{"n_layer": 10, "vocab_size": 21473, "rope_fraction": 0.5, "bias": "none", "lr": 0.000538, "decay_shape": "linear"}
Each number is 128 + 24 x the weight over its row's rms, rounded and kept within 0 to 255. Layers, rows and columns count from 0. Numbers have three digits each. The size before them is the row's rms in percent of the matrix's.

# layer 4 MLP down (transposed), 3584x896, rms 0.0419, rows 671-725, columns 256-383
021:077147111140119141117117129139113118146102133172140119102135144177132141160098147118119157113108139158126092124171119171100132128104167144156106108156142131096146130089105091094105099110120167139114132097151163103114140183120128180105124117134164116128123087136146119169128118114121108133102107132105165160088166139141134138124133175084144146129133133139098127105162096115146138117108
098:131127128081132136131141100148135141160175147138143134134112147154127127101112137163156127149120158120112136148162158122158116168140166172130164087120140092139128113111081159134109107131126157123127152108132141136131158121106108133139111113172155116107141111121175116129105156142117118137109122166169132147145120155120122095124191110124111111143124136125107103106137129163148142115120
110:164119089101160130155103072165130129102102054150127122127067127124111114138148127128129142096141082117089140167146146129141151134094075106161138091104118118128108102123146181140087089099161127124098159173133104112153171153162118130127130075146142118169127149115100157129123128090204082157196167100145097167147094145122120124149162098146173141080110162156132131152114165150145142117106
103:134152097104115130101122154128120154155114158110083094112152139134136096100119110139111095138110112134136149133097137144129114156119123136108129127085123123144112127138150102110125097089153159140135141168115149179154139113143076135159124101162129117101119144133154116137136114133128190083201106147112158115162108111124134120163096105154082119141185114121145113119116154160111114109099
100:133068108132125158136120154104115114128064117152129126129118098121102116092123118085127172071137081071104134118122098100143108102119093167117109244123165106075122130141104147102125119095154119164179111112130142122108068154128129159087145168150134113112146143187167110118114151157138099124083133145107089146148113172173133110151119151183109156109182152146104166120141150085130165103105
103:155126118101102147146137137117108125129149114105107111144140134142151118106140116114138122149142120154140131136107103143099112120145129151156138094098116121088126160146176145086104144113137139158153145154105132150152090136114102120133157125121141136124152079124113142172143097105151120104130119128097150144109150123110146165186071118111146105112161118154154137099135120137132173105146
100:131132131130121170107109096124125138107151164132133169117085097092099124140147086062172123121113122119131098147141166132140078143137069150194111125123110141115122138123121124120105108130115092113110119133144094164139144113160087106130143086208133137107147118133172138135130144171092147165133154141155128156122118141167126158121167104152118170114126107108140109153163113155097120105110
094:152143072147164134127130135174100114140099107144145125135099107117100121109129143171121146095105160115106154119146104167147145088105118152143122158183102140097134142117117153115131142119097113160133147180139128143163070154137142091175121155157170093122087151131063111085127146149112112145143144118125108110106154160147122098114164168120126132108078095116154089126127174153115114124116
091:099141139118157121115135146114161101142112152170152158145148165160137130140130143093125120119125105101127129136114121092093134100139098135127159125156111110116102175161116115125133100145140113108124099089130166144127140139128135080142151164133101158136133180120136143104156129113138112168131129144131139140134162145162106131177126140101114146108106126134143147099126112100108126080139
091:099107092120130144109141164113094132107106114122131139154091128146051146143132116149134116113176143143091090121109121092137103143117104099112147112137139108138132163092127103126113147130121124094153128164126102139141144132094111094151117115149124112093140122101154146090146153125141177110155106125103111128097136105174106104063117166178107103097148142120135144175133101150143161111131
030:118079143116134151143114144114099157125166141156167101143086117134161135137124118148149144152147150180156122110101145118132157086164132163147157118124108160094143143111072153082134103122141092119110131119138124130084087138176102117147073123088179136142153134162128075147116128160160122129121136096149118153113119094119086117118109109121129119152135123159123125096077107147125167159078
097:112117144104061122172116123125139119100144117168110145126137144143146111100112104095081169150169121155129089103144095114103167068103086151109124149182131126070106105118135120148095139149117100184115150123117103158162125156145136173146108126131148145110125133111095140140131106151173116095151136132089102120093132127139093134120080111126105139165154122085135112136103134117149159130108
116:133097077136108131117105143112104085086133132152100107159167140159066153139092116098148096143097094158118124111115140101134156091088136107106125089140101156127110107110147136146139137088117083178168129098098090135152152145118132118120106115112129204108162107131137123116146134130092130108122125163091136154125164152136104123100129125135127151144175088137162173103163093159123080150122
103:159091196146146178133123159125121104146146143088148130122137134115154135127135095145161118132097158166117135113140135137131125124103134163134116144113147142125125114143157105116128111118110096133154088121139109156160172134160133117139152122131098121173106143079147109167141142133174097121080182099134135156153125104131132136108115086119145108131142152110125141140150118126124157112125
099:156154113143125113101163109086092164129121108165131111176136100131104132151150154144126118124169126161132138103141082156129150151052122105130110145146121130130095150168142112147164160155174168136141131130057137110081097138155133105132174117147073117073113130146151128152151127088112159092087155130107093135154151145151179113146132155152154128134130122143138109130138113143167094119134
101:121161170110084096161126181164110147108090097145156079135111125077186174159120164130123158145117150147123137121123114112135121110133130180154100119130124118106156151132122131145111125163114161174112104095115094098104140142117121134120097171148167144110143115115155128117124132165138155105160113116133139096114141148140138151134072123103138143131132103116081112098101114172140126067132
104:143141144138166147156147127119106115122114155148154142157144123139085156124156158116169161122152083124106091127106126139163130122110181139129183173115120177082095104130156146127140135126098084130139141161126073149128087163127143168171162110152136128115141157135100174152084178109134132119170168088104079141154152104199111166098198114138162155121155134137119150160129117139154080106118
099:178137122143126138123088120156105130111136159153122134084130130143141119165107123113138098133149135162085136124119133147121107131143129141114129108126163106099141141128154138128132104123096138145115123160189105150147133129143130134086127088127142106164141158082127116092145136136091121136209189114209138115140154125093142137152176131107177111090147138115183104149120093108146118103159
105:097161138110149145090092149111117122138147139133153177102129173153143113160156133121175099113159128112106075121102067110101118075163112147071134111113168135163128181122100125121167160105120124111123144145165136144102097141141150144150081113123110119123141133118149120104153112110133172124116151129167124115180113122138142127100136130125120133141121114155127118154152157136073147078122
092:138116090080164163144123178131131134111112156101166125134148123119111146106091091115140156172155123144103118164094164169128067120115141113077114094153158126126112105142137122144156165149132131132154132128138129098120139134113121123134122093115142120093133157116117154148146102144133130073158139147116095164107106110142093149132138164151104108134137121122151089134081127109194124138119
102:156137163125105101106138156095113126124173127172128105128158115150103129119143140103150120164115136113151130138146124135111126154118150145107119091092163140130094155102136127133084114088124126152103107110100119126154147113103136173139156144144102156124104114146110138103132160113119094102095122118144121133102129159163107148124174090116153119173151130108134093145145128165115094104162
098:112146125144148131079137087142142142167097116114127137079111124114135075116119161114157142099143152140097111139115127109135134099146098117112109114170119156148132130125129133115091093173148135162125168106190120159141140184146139126112180134143142147139149157128088109119133117106112168137120159177138148099166137158087137145146124102112140161133130127132091150120104102147123158128077
099:123126136111119078134155136126110119152136117114126106138141064115124108115139133129101137146112184118160116143125144131165127113159072158158123142128127145149089142164146174127081105142133117140133162137090122184139169115125120182125113124136142102165120127165128064155130162165141122130144147136138104163146117192122108121161110112123100160080143110145150160069155158116186143103115
110:134119136117128096160148187105119178118099134136120094125112144125097099118117133138111121125092125135130145119135155132107135134133124121128169088113127110159114093118132131131113155126126100081142099110123094114137101137157101180133118099126078131114138098114080097170098170155162129145115113163105153134177137152157128149129142120105139109128124129142110157151121156144181127098152
105:118131107149109113116097081154136171143125124112136153115108154150087186170066093149200129170110139127148104156103167092122139154124143123084131121149120148139123129136136135130138120086151114133154087131158080099104115141130136100118136091105127174115118098154120114149148217096100115111132148108116103116154127130176114100136155165149130088123148133164136124136115103143128117095117
106:152129134122087146138124142135087104141117123121110102182108091095119122120125080102132136107086129082099126137148100133131158091135140115142160146139133106150108116132133079107095100181132144131092103135150132138146097112106092178110129128154123167120104135113137089073124111132129149122106098141094109112154150090154090128132129143117128117166126124118105119143143130074123131089140
104:153124147125105153157145122087140110120146143124155107142125108130107133158134133088150101161110124119107108107154109149119125133141093107131148118138096106130163134152099089101099118153123147130139154149146131111102084148120091118154180111131153131088097131150153138119148079107121124164090151122081126145137155166177095106097149090135140137097121127118125135127147117126123100103096
100:074135117129118138134097117149110144152125122146121129151111087129108126111088148121114140098127130104144159097149125147115144118128082150117110136178134084118113174147153156128102104144135088128118106156157160166144148139131098145159128152128164110135127107122083141107096138115126141120143110145162124151154125187084152151116119132135123085119151143107122125125135158102111164141170
101:162134110102128119140150138146176152153144094131149146167149072114147151099155149150114132096125120128173107133085129163132160096098137121122107071116138109079130142155132137162144096141122148117175156098092096174030138080152122175095093119112124133206128097107114120149166151119127137092104145152154120164118109149096144119144139109095081096104102118146115125096147087121154143124123
033:107149113156111089159130101141127129116096180172146118100098120152141135132135133120112103118133123144140149122118138119133110127137134121161140125152145106102120075110165146079125131159089094099098125140132094171058124144153140176141127094112161120086135121127104127147110135123165108096100132155117137140098134087083094118139135126104106166142149142101100108092159127144111109095153
106:114156115170146125145114125092155178157118082140126148129151139149125162109142104119123157096166143136104069156192147117137079106075118176112124136136155128137118120145074108114132119109126083078114113100144108146074138141126110113150136105131113108169111128172095133101146140133125151115116116143134110131081150134172118147142158142128129163175140138146078141148162118113112144112126
090:134120110129144152110181156148114128127116161104128124134094149106134086130130117168117141155146101127109151174114195120111118117131107147122111120175162107139132143121126140120131112157124115134134131129138140105119176106118134116143116092115145131118099134135130105106143129122076118183145129152130140158103139111138112130113099160083147112103117130126120160121174146077096094142111
099:122112178140164121150138130115085154112111135127113143150104113126151140111131165069153101125154163121086097123113122182147119135124159119110116125078117123125116149127140131171130130118105085119149142162119092138118108160155108143128121090101162137117138122132133095132090114115166127149115152145158125161134093156152121133095182135137125136077105164168160147179103149155096086134108
107:201137134164155190139190126134117125078128127148103102087131112157117119157105162160127120090128056105130147130159122106138130118107189112108132096147106117130095114110148154146119087164163145150125119146168116123140127139147126091109147125136159144113167114150137152137115124156106142088121114136148110131149088119129150151094165153131139116159112109136140118138154162140128115117133
033:148121092115099116091144140100104151124115106125147142137085117123138155098116178159123117133166151160142135116133125125118132168098110128096131148138125109161115118170121124158130123112168151098127134150105108150116157110145155119126136111110136122166127145123105140150111165139101113162141132144124117141156177161115087095152153161109166141165170119172126129106122157147119123136136
105:119152097121115118093116142128118139172127133116113140111147132153159103121114153094131079165132175134162100113110151139107089115100124120145135114083134167124108111135130147175164151091119111156135103143154094159137102128178134151181154099175152118113106116159155150088122146136133150145152149127131109140116083149109167171170134121128125143115139137085111125133145159120095132140135
094:123133139134092094173157158113122171145097120104144111146149099107151165122113107135137161126137120102133136110127132112131137172131114130148130148093160162133133146138124151143158107148111063105121088151144113088094131126131116115097097177131064157139160079132145134103143145129104122122127159106104134116133071171095074098160086141109111125145140099099090136152117121141135162137163
099:142121112091104144079142114115134134136162134124075136132136137144089147101118104124173152112149147126139125108125151150135118165115121111090130100128140146060114112129129110152151121135164123131134163122153146175116156136109114114135133103112154116148140143116122121129109133086130153134157143141167143166108128131147121156133131115096117140139154161113145183106101159091135131153140
102:106115110160136132146125144104146123134117144100100115136144168127132092082079130101119075073164117145168115129111154146118148129126112111149128139104134123109113131141183101106109105142173131143083103136128148148165132158112121125087148101117150127152117134120094116111139137137169152135115121139148156135094163157088146096178139110141099108107158120147123088118140118106151144176167
098:155118153116153130119110105094138130128139175130129149108130132144143139130157149129132132128125148168179138114091129152142115146139114116140154148158146142121164089153135110150152137118116125126159106105064092120121146150087161157109111160150168124151080125156167101128123149119128128090147148117095164119109140145146101162107095111141146161087102131160144119175145082141142145128125
105:089163137075130100110096104127105123121138126133126101156184142137132094123134141123144101125126141168099101122099094154141107101111103093115147165138093127148140101152131117135123143077104078148122126087115124149139119126113071165140141142129132143140126131133154155126150092111147105160110138125143118138188136131112131116128117161136104106163114140145157125125138116109143160142119
027:121128111142118139151090130159102173108140087151163096111140090116126082106156167126155130101099140124130094166105116146104119108112137129152127135151142099124136089129106145121118151125117128112144133123150175113128117141191149196140123171137154145158116111142088159166096120170126141100148122124114160138152091116144146117089093152123153142152125118166123133159133115146127130144115
105:142129142173125102139128146111153135167087153139155138143138107097157176091171134132107119145110122118108132152108142109133091124149179154143106152093134128110091137128116124131097138147129139125178095100104135119140147118143176141107087145151082167144105151113134091104176159155084133149146162091177103130125084154150120141120115121112141142133096125128130094120165113155127107154084
096:157066116126143145124124155101131146130144128148122168143132094138162157105086123105144117162116106125166123140101160155158140130116111119152151171131113113076102169135117114155141090106104113110121136130135119139075158120140138162136119086080114129121150103116142135098115096139111110134153113168114143141122106141164118102134121141108093138147119121172114168093144118117109103140147
103:111116133144122130173124167118104112149127092160127152076105069143112140127118100157125125104146135133110145080138088145193104110126129118167128165139138134130165170140133127111147154096158119119105119127135136196123091179144106134115110130104153123132189102102183118136132159163129136105146114126109172136105137073133173122101151137102133088131108112123137127080151140143112141158146
100:112119158118113145133163132137147107149153106106111150165116159141132131102088126092129106146114115093133104155143115121099093140134149144135119112149162103126093121133110125170145087138123048120128123163109148145168135104104107135134115108167139128184146093151123116160146114113119124072091160116114121119124127114156116090171189101157146126133127114130127142091164113145109137135135
104:162138110152128147129155131116160106123132121128100147116113110131076109127101129145133108114107098127087129147126137111140130143126158163118131139147140136123099095087095111118045148111100125098110086132150103070099097153129177120120193082152097111152145110131127097124157196122159119065127117166128117144124103141122110133117148132127109111156081130104120147098106131143136098090153
111:146129123120131129135138120149125119141134150126143155112123162081083140122131126120141192133161150146077111129156115116175130146131155161151094116134139104141102128166121146145083131118136179130102170116108125123153075117147142161069141159097115106108087133074109180162061144115148129116106103102096131117146103125136128116098121114111144138146105162169116129109120134142117127153150
106:127143148157130160139126113113153111114116111125103124125089118130144102140151115073113147131172122149130144138149116127142170156098111149165116155123098132145179130138115136122117158105120102120115110158120103106144136144156148104143155115109109112121120122126106116134087111142140066096068115100088084151150157159130117128107145130133106100109119113130147094096081138120121112129134
100:116143170141170147135099121113108113104135120120116159088074156127122146173095128166109124121095156135145126132112101114147120143167132143102143140091157124177163153155099175115128132131109151127105130131141100112159105117114150131135125158121135115114145141101140115125151149120122109127125113104105107149130100137126144141106147134084116159136102102160151098102124116110078125132100
099:137108128149091101143151116145147103127112140131153153113133152148156119109114087122143168127112150087110143097144153156182103101149153124150117151102150137080125145143139158110139118106123104119150163120081120133110121081117140172154113101098109136122092122116114141126103136112145117129145125104124135147084125088099148137113074167161094117099165147109092139137151142111121097119141
098:110122129128147152159119125127153136107106115142108131110116152113107132139129125113137118174094138095132141090094150103131179121116159111065159093110133119115159129141108104135167142150136141121122168118119120131139156125149117130140132138161119143083089187141065152130186129103150160107125164118112098117117141116143138097106134096137149118159129164122117085143115117129086124168158
113:119136151114104129094121147116117148127110150119124117092119088162120140129144127105149096155152155135127155155085128136121117159176112110134142144125123119137137127086145117130127114134119092117119080105114143120132140111115091121084136136115145100121133139136120070124099121139102111105160118109141137115119132127113112145125135120100110150126129112149132128147061128161166121146118
106:088145162123125123148144074142115182115124102091129101137147137145165134143105172105092134099079160150116121119125105131123104153138146127119174137143105122120132106150142146163103108071148150132148115093114124097127103163116080119099156106167123104087138065143123135143117133151145084139098112066148170171156111163151172115141150123114115134132112106166118155190155118110108113122148
092:185115111150087087123111116151176116118142124130151097090079165143133115120103138182123133133131151093080160123123137147144128111129141124118064110123176078105144114121106172105104167165117144123145174159136142093117103125094154072126123145129126097120088107129142107124128130166096138129120090094155124070140122066066109156173131174145144127156118125117112088115150147131137153119141
# layer 4 MLP up, 3584x896, rms 0.0471, rows 672-725, columns 256-383
094:126153126149145177093190115159106125096150146126081124108130142168162136146086175126134148134126115137104177146165128083127132109149121140127122111111094176096101127087113117093138166115113114104123067135156141162097109100119165114118123074115146177079106105133103128116134113137115152089108137154160126082128151138170109102111119126118105109147166169118133102144157155134168132146135
113:148129109101093145138114137142107106123121131158143149138088092086102116068100143114145119169141134136123150101131148134091118159101151127118121127097112137159148164177161134152106130149158096098119109135113114124133136129106118138089120126153146152130091144112102108113146121120174103133142152113117137139109106095115131116108137172179121118113123129158116089155123155127109106149145
102:156131144110127133125133108130127116134123151102157176119121133118109134094101137136126120178118129090122126102188177144108125158159114126122122044094133152141099103149096108095143125154113161094122134137110128122150128139144100167196124157108089127103066130062139146119115143114135113107140149132127144118154081117153113120104128105101131143110135134128156091099103168139080115116163
101:110137148106095136175146129124154158096160097139116124167118120167104106089086172144125131139123088107111151131126123135127146107143130132144110156144084087145162119171142098129119136127110144150125086126131107112141099144105132120138143130113153137081116134108106127132155070139111119114106126107115131130138140107123143071120134149110126137188113102129116128111101138146151093112120
105:091127139191119137124118168122145089152133119129178114135080121134117134138127105118101145147140119106126153129137162074138134137133089129124111133103121117159087117110135096133118117127155160118115086145128136108113160130132125131143138152166130108148090112109094122136121124131162125154130122137158154114153114137179087137132127131126174121146168159124159104133148187123148084114103
100:120147172087086121156141149137151120130138118119101087121126110137135136123121136128119119098144098108123128112161104110062154092164144155099118128125119157127112121122154125108136107128160137146151132178105157066131160118125180106135134146089143120104139104081143162134154105114159138127160104136089156131120117101122137108117114140140145120142119108116126137126143116089153121138125
093:219147102156099128098118117130138138148161177152148136150100116112094145140131154155138112132090132105116126111143157134098109118167157130114143147092112138189112192125128086117129122098129139098152107127150130160135151138135113103124137099193076139077129064130113116128139147108104089163105089136098155105163108110162119155120126146154116117156130160107128164133130100098154113098147
090:149121119135158150092150112110166117134146145137133137129105143164114133181119137124122123125129127081107129119117161097147159117136143145144083142160082160177108130126163133082125151107150101112117125131115159136129146126141157130094131079095121097135135143126152127151128133114131122132156133144158156144129133106119138104138091115120130127139117141108082177136139118135131122126141
093:162173165112094116093121144111175086108132123115159164132138142126151119121139106104093131156125085086131132144162122148114132127144106104131100109113132114148094128166117121148101123160182113111089136116126167116110123114126138128120150143114114145133145152134156101122136109134127137158139116133166093114149118142133154156124085154153146141145136157140109147081119116125101105133083
041:087163128146115139124128126123129120109158126135134136129106125093125178115140138116154157134126115111132182092165139136120136125111092123081101108106139100109139120146133143110111102108140097137156109163097092131135151101151158119128099099131103115131165126120105132077130090121129148118136119099160116098135093062137139119141083139151154126134130142126159114158118131090104106117129
099:099131159134118173096156124131142096119180133146144156141119111108085133157160124177120105107127123151120132115098098154131120125109123115150120113125126093138102177138134115133139100155132140115175131142072115158130092117127138135114114155153090114131092093137123095126135069102084131136128164152145161085079135127114143155106112134152161152085105148122160160078124116138115163128090
122:154115117102169136099114117159124123185110135106174165174104165115117106126110123085120110133116093125140132142182149147111090089119186144142088128147105160131089104139130130116138132131122132122162085177138104109168123100100112151104129137143149141126132106085123137164129154118129117132100156120117120136168063113137094101143137136128150133098146132095123164125110108132102143135127
102:115147182110147158186120108155093132114113087113114123184090086082081143114117087123109109147132114117086156111132118149134142124118180141170110146119139114128136163108174103137089123133122102184150099145111116127161149152132072137094132136086107110120151131140169160146112149108139147140143092142150090104094087099107138087130128105134149119092153110160164200095082131144143123103133
096:106098110153123114128165104144149123147112148095106130129082102183120137119080110106086142138105128144115092127119146132127121137162132163103090148113123158152135073160094116120076131149122139124170098114104134090127127130164103086092145103144132109130164111134131111117139108122169118146118135101128171119120091112155121097174174119100152145120127130089118134122120118126110107163135
100:089124090139095161082098114148108100098115150126115103095115149145146114142106102129091125132127101098135175140139141114093153092180088152132142150134101145151146157135117149136149156124160169118133128148112145109123176127109116105117117131122127123108108131128106123107124129133099162172128095106135201127100111123137086086144112183131121129141126132121124171149133118132139131098141
105:152130170132130161107178150138135111143167119164126113145126140138111127135142138093126146078107143132149149098103153131120136142135122142120125066131128156161101164130092073088129143218165112156137131135151101087136135137140137134145053109135142108134154098113157122152129099180139169148164119127139136172113117051113126131134100145096139177104095139141151131153123187105108150122171
097:098133147157158128158152166149151122132129140116129116125123107150132124132136127146068119125145108079154118108193130110141114094127112086142088101142122139162105179137157133113078137152135147130136146137101146121127135116097123108122106124129063172120094132124165088084177122105179113122102108146131115145137121129133117103129153134141129175167121105138099133100088173131135085114172
104:110137097116135177169108189153118119168111141159136139136103132125159166121120139083150151137149137136113132158184158101127118148101137126126086089135115148151122122155176103157136153151135117160127136182135120102125120148179140165139133129139131121135111131133127114107122129146148131122147144158152134164140121133096105133107131121132133162151101156146110131111107151107127132083108
087:077120130158125186126114103117143139115153110116125125147144108144140143152109150135143096156147107129114112141102115137098147086107135161116146134129134159136132136120131132128166159108147135145142136143131137178122142125134127133165142077165097141112126121138154114126157143127134183133104165136153115133163111143131144109156141147183123136102132150124154105143136138122104148124166
098:111138177130116150124159092128177125142111118114106093118091120137132101106152108129152139089182111134128112157112086097068178131159144150122097151141101128139110091136138141131094158114097104137142106188089145168118126123137095131123115126122126139129155160118104141094127162079114184110160154126148107102129163130138134163122104113129158152148161116141124103159116133146148136125147
102:170137162164145145121168121106112156079114084109163176137090146095094142087149123089117124166127153114073135165138121107135088101168125138107129132100109126116068186126116095091145096157102110127086114125146081101199113130160131148127112132161135133103146170132130183103102108175133142140137144131128103102140137141117132111157084111075174124105101134082152175079145134117170125107099
100:110137104152124134098070125131183078155138147097148128114151118130131105133095115139121142122104048084121172114158131084103159133117166115118138154100098151128142119168131094130164121137145156123097114101118115114123138119102104127067136111129104090130073136099100128146130112110122147131101136123137143096120104115156146114126112130121146092154141122154105117169156102078135134110127
109:150168135103122141167138130104164116111114144122129129138081153129132070085104079156153123145144127107105181155129149108133148101114137130129129132127078147143125117147154120126114168147128079095122131115134099174122132116173114117124137127117082160108084127124095114105122151133145122127114149149126114114093096110186155081100125150107108140138144162122129168105086180143158160121150
108:110094173128077138094147116118155092124156107148093147134142098104174107124108098149082135127094079113170096099135122121154111085103125131078124126130119082138196119098153134115098144143156098122146122132118144132135100092164154115136112144133124127125105128118104103118153107123119147155099096160093107109141106129191141123098128186170132125145152144100141144124116153101134156106115
105:103147122125108118137088154110131130146121123114117149145098123116158154141151145114097097125145151157137119122088085138130145105149107097100123108115128135171159125110116122131124144144115162134128121135114083130129126130120129132124118126124159130082180143095097183142096126119119134141174126124126118177109107076138138087132088128147145118107132140104103109114111107145150161146137
103:120098105134083133114146107161110106118143118102107129135121134157139142149054130104166124139170106090155112134128136106118130109106151126112072131173129164144140118136159130147096145161139139182126090130115146124100077085135127130126147124130096114126124113122133159135132108123138105160119163144110118146132133158095087142166141114094215132121112117115130118130112112115178126139117
101:131119110164166128095142149140190152126142091137150140132149139135134152140133094142136148175112110097132130155132156160137160116150112093145116068141121099122137130113167142132113110152114127142176136129099126114133090092120121082076146125094118140095101131105057112082173094122132117145126102117159095120132123106132131161166132109127122129084078129113164121080104150119110116186134
097:148094139155147150105120119167171070129156138122128112106112118136138112126100159151133164109151132116104127108124154146116136101144133114109120125109141148097105119141124123127145106103160110138100111143135163160117151096165116110099142157133129100140075139115110141100101134115079116171104138180148140158118118131129086153140130152130124134110123153108131113099125169113141109168148
043:158138127176142151097104118112128130092166134081096136148136154060155109110150121132113167122182081123123165140178154111101122085148114141109089092156109069137116151144148119133133146121138145131111123158097110163105138074135100097122077125129097124088082080078072153136125113126133110145157154141148137107137099136141130166137095119130161129126123132118133127107133126103109112120118
104:119187137181121150147126119115172136128135129078134149134094158146090132170148138093129138137131103072126173170178134117120091112154105159101076093124148136207142132140128151141145126145116118094101122129148127105108137123147127116100128166165143130142096127155123145125131138101156110197125122123140132132164110125162121140141161090114150127134119147131103126126157154129099160132104
091:131113159076106127147120135114112124126140134127131125177131140099118131096138111129070140127114125109160173094163078098131107117056124123076142127125119164110105157108126114129151142105163141149119146115079116133173082124121128152111134148144108131102109127090115123163120112140145121093133130100094095161122132131128146167116171090179107136157174124121132150113104159140141147109135
097:120093165143111167150090137108149116137138186134103157103112119111166114117113105189131150144104119106125147136121091134112141129139145151116128132126128105146129143137089151106130163148153146143111138119114125182129130100123146120115162144114088149118130125138131128080153149101116123149136142140143123146132137142105164137144116139092133173166116124107124126124108108145111073112152
107:094196176107136168158109153145139097110117127131121143130122126112130108127143073128144122104120086143102151163086092117105112149138122166089113143144125149143126141142119122128107161138161145154125076131153121122139143130142101112126167153138088100114123113124122133156085130096142171126129109108108124154130152131129142140129137137183131135160132152126140108166137171149104128098154
041:106149118139115138129108155101124118122185106090156134092110126114141146110137137120097105118127137103144102124165130107089132116142107115111068102122094113119118132131173133109115129127120132162110105131112121140112144089141108119165111124164115109097149125084117140112147124091129124138159160125134124162158079130133162144119136122143177162124146113033131137124118142086136124165133
104:140088137138143120145080098156147122119141129103152157067120151121091145154147165114107132164120143128127125101154136099091093125107157159118117144145111164136076171117125114113159151108116113115156103123110122144146184142113137160091132137111165151106093144129110116131105111104111134129135178094122138114140132118163074127120118114116172108115122144126142124134102157146092107167161
088:177119093152109116121157133141160118111115138119169132157120135156143110113094162161120130113113114100094126109115148090090116135123143093123130145109151130162139152161162086125099125148106144142126099130142169081125137105140119129114155156099131151135096104115133168089132112116092133107104097194114154115146096158150096059151138161121122095168120136136129140178132132133113118131128
097:135130138140104118092176160125148109114102098148180121156139085073128123133158143133136111185086105090078115146146122124084111094093101172113126091139139178181088163091090123139136168152102154132112150126106110089158143121131146156028130120119098161114087138128103118106133130124124108152098125113130057140135108128111157163154142111154132106185104125110116140107167142141105117114100
111:137109095197172150107168104150105169111098149137119152138158165137166139170154125123165165162133098059141119107151121147141129083147116115151138057118130126099122167097133131117100114083114114125143088143130130114150111105099105109118111101134113127078156118135125139089163072138130151141193160144100084111120115154155111124117141116113167142144125104134152124100121140053130107149116
099:141124093148132124114154131157134092139132137120131062140121124155157094142116145096111151124168104135085097100121117118092162066075154114140131137108151149129096106074135152162159158134137114131114129106116133123109123137124139171150115149159118136151116130118100139152110134163147164150137157127105118095149132120115149103137110115174169099141142125096122153113148151114124142124121
104:124134154116122125115124109123154119131136151109118146135143103128144114082078098104164129155132117139086136101108141132115125121091068133125115120121123144090152123144118113108137091148132115104130138126136130142111145095124096164128130105091137141090174097133153175147147080091091107148151108132098092137121149106110147146142109097119077142122109121142166150155117139134121101120126
039:115128152136087186140103140130137130122160073109175138143100123143128113090115102123133105142134126133124111167160122122136120113138141104118086150101102153134103164144132157124123173109122092167159090146090129130135155086147124126133105120112109098116159143077120106136139118099125102120174122141156089131100124117140129104178124151161129158120136154111166166114107165110126085136118
101:117163115125112157106124141145116123116125178112159172077080157112113108121115088158101131086133092132116136184132140085076123115120192131121106130068128106158156146138164113120092176087106119129115119140115146143155138135108091145099129125119114156165092112148087141129140149104159131145093164147148159106108126111102168109115163123095180126130151150131145131156113122103115097135090
091:154137121143118162101162129126139133084098135141138106171152098113136125190131142142147152123122118110102107149133124120130135126175143127117115122144074125124160139090165117112117157146130152129106149132127097154125105134124097110127100116122099145150131143117136144107154075109149137152176133117132090140156137156109099114129098122120124149140112137151127160106111136110124084102135
099:106119127097138142132112169112171156124117097142148175114077104139147171112112150149118090147112125083122118132146156126134126058156148116120114124123083161220134160119139155131174106114118124115144081126117122116142139143139122137076125115129106147143156097139103131104180131140158129123089119153119156125120095086132133103148123152137163094139115122121178127051127120166067075117113
104:120162146075141120083149136145119151090140137126136108116111085115153114139110093134111129100088124148121161123118110126098124115134147125111129088104124099111100133138118070115070096157158127177166112133135096143136116126121117082119128142106127095132130087088098132097143090110145142123166149149134095142129140094114163116169124131104131150111136137090162105082117143115114143097131
103:141087104120124145117076096121164140110150130096160149117148106114080146087115183164134173147118100106170110143120161155122069152147084175141125098100111098094102147121097094117126100118111112175109147127162134151135118137117111141134142095148116086112090099086154145161094169122139134111143147118088082143113137127134140082141070132140103107150079169117126171092096164118143161090134
111:142160126137085155105121151143160049136122146104163121139080138156078116124130136105095124142103138097123132107144124078119147115135143120102099113104071149168113142112102145119132156180135116112105097134169129117139114116143171119077077139182141119118122142105132124149123126125112099195080138181209115111158114113135141130104158143136156102183092111155100135175128145122118120109138
108:106124143123119138110134139135156091171153078122138147126162098130115146148147100126094114142093090097150128103131117145099122099110126081087105122081121124146141112154128156109116150112142100129141074127085137113157072096141107102133137143134075147109120103109089128139174099128121155106118161168123121154132121081103143145110135127159146118135163155131106110147135089118114127106138
096:156125133112112150121090142127161151123105111123095133124070154133148121142114168161109152130089145159129101113136074186148097130130134171150136148116106175122146150137098164106152113174124127193078134120109145119139124131110129138110113132118128101144134114123134099138144084108121098150100113127114118154161085099086148099121122154126127109116088141158162104147146129098099124133131
099:118103162102156113136134171125122113100163132144136140137105122107134118083143144154087114138102147160155128149106104123130124142151111139129078162122132091130129073160126159082135098122110078124184137130109128178126133127145120120113122104102107128126114141115183106144131124118103131114138145110131072137148150085112195116124123138148091115127147180117184159134149128102135161146104
098:145139154159100132138113087154118145092145114138144109124073117132105095128153159131121106131117128124143140141138095122122136101146148175148125155119103151107104105150148135106100099109097078096131118115095144138139100143118096149119145148171074074089116092121126120159146116108120106133100064120128158125148117101168139108122125113118139143094151164108152147157114135104152087082139
110:128123105114100155107115140119124130098125124088139140112089151136095136109072070142114124135136122080146135144113105114135131164149132139124106124091102105181141122089183129154115144115118108116114097143105153140132144117162153101116144107110100157153113133120135110124115147165132142127098084155134138114124114114140151134092122134116160112120121158136150106155106122137131097087128
104:131190161150117111148149114123119104099123174136119149115103102172129115116093112098124108120130118159132121083111144156101139121146119123129125165133109120129098137124147112149082093112132124123182101123155058109116139138133074120101136144157107132137113123130140128128124158133148143150069157069140129129130143146129130133131138136110133147112133121100139132185115156127131132117120
093:074115145123163122114134083110104126168120129124146144150153145161118103129141164108152121125145128108109133128169132113154151081144110128116131110117073132092137124088165133104120100084143139135137111113123104141137154157101069137088132117144097114121133140142154129198121133068091101096180188139115139153156113158148113135123110105097139102113141145123102138151092142108147122077077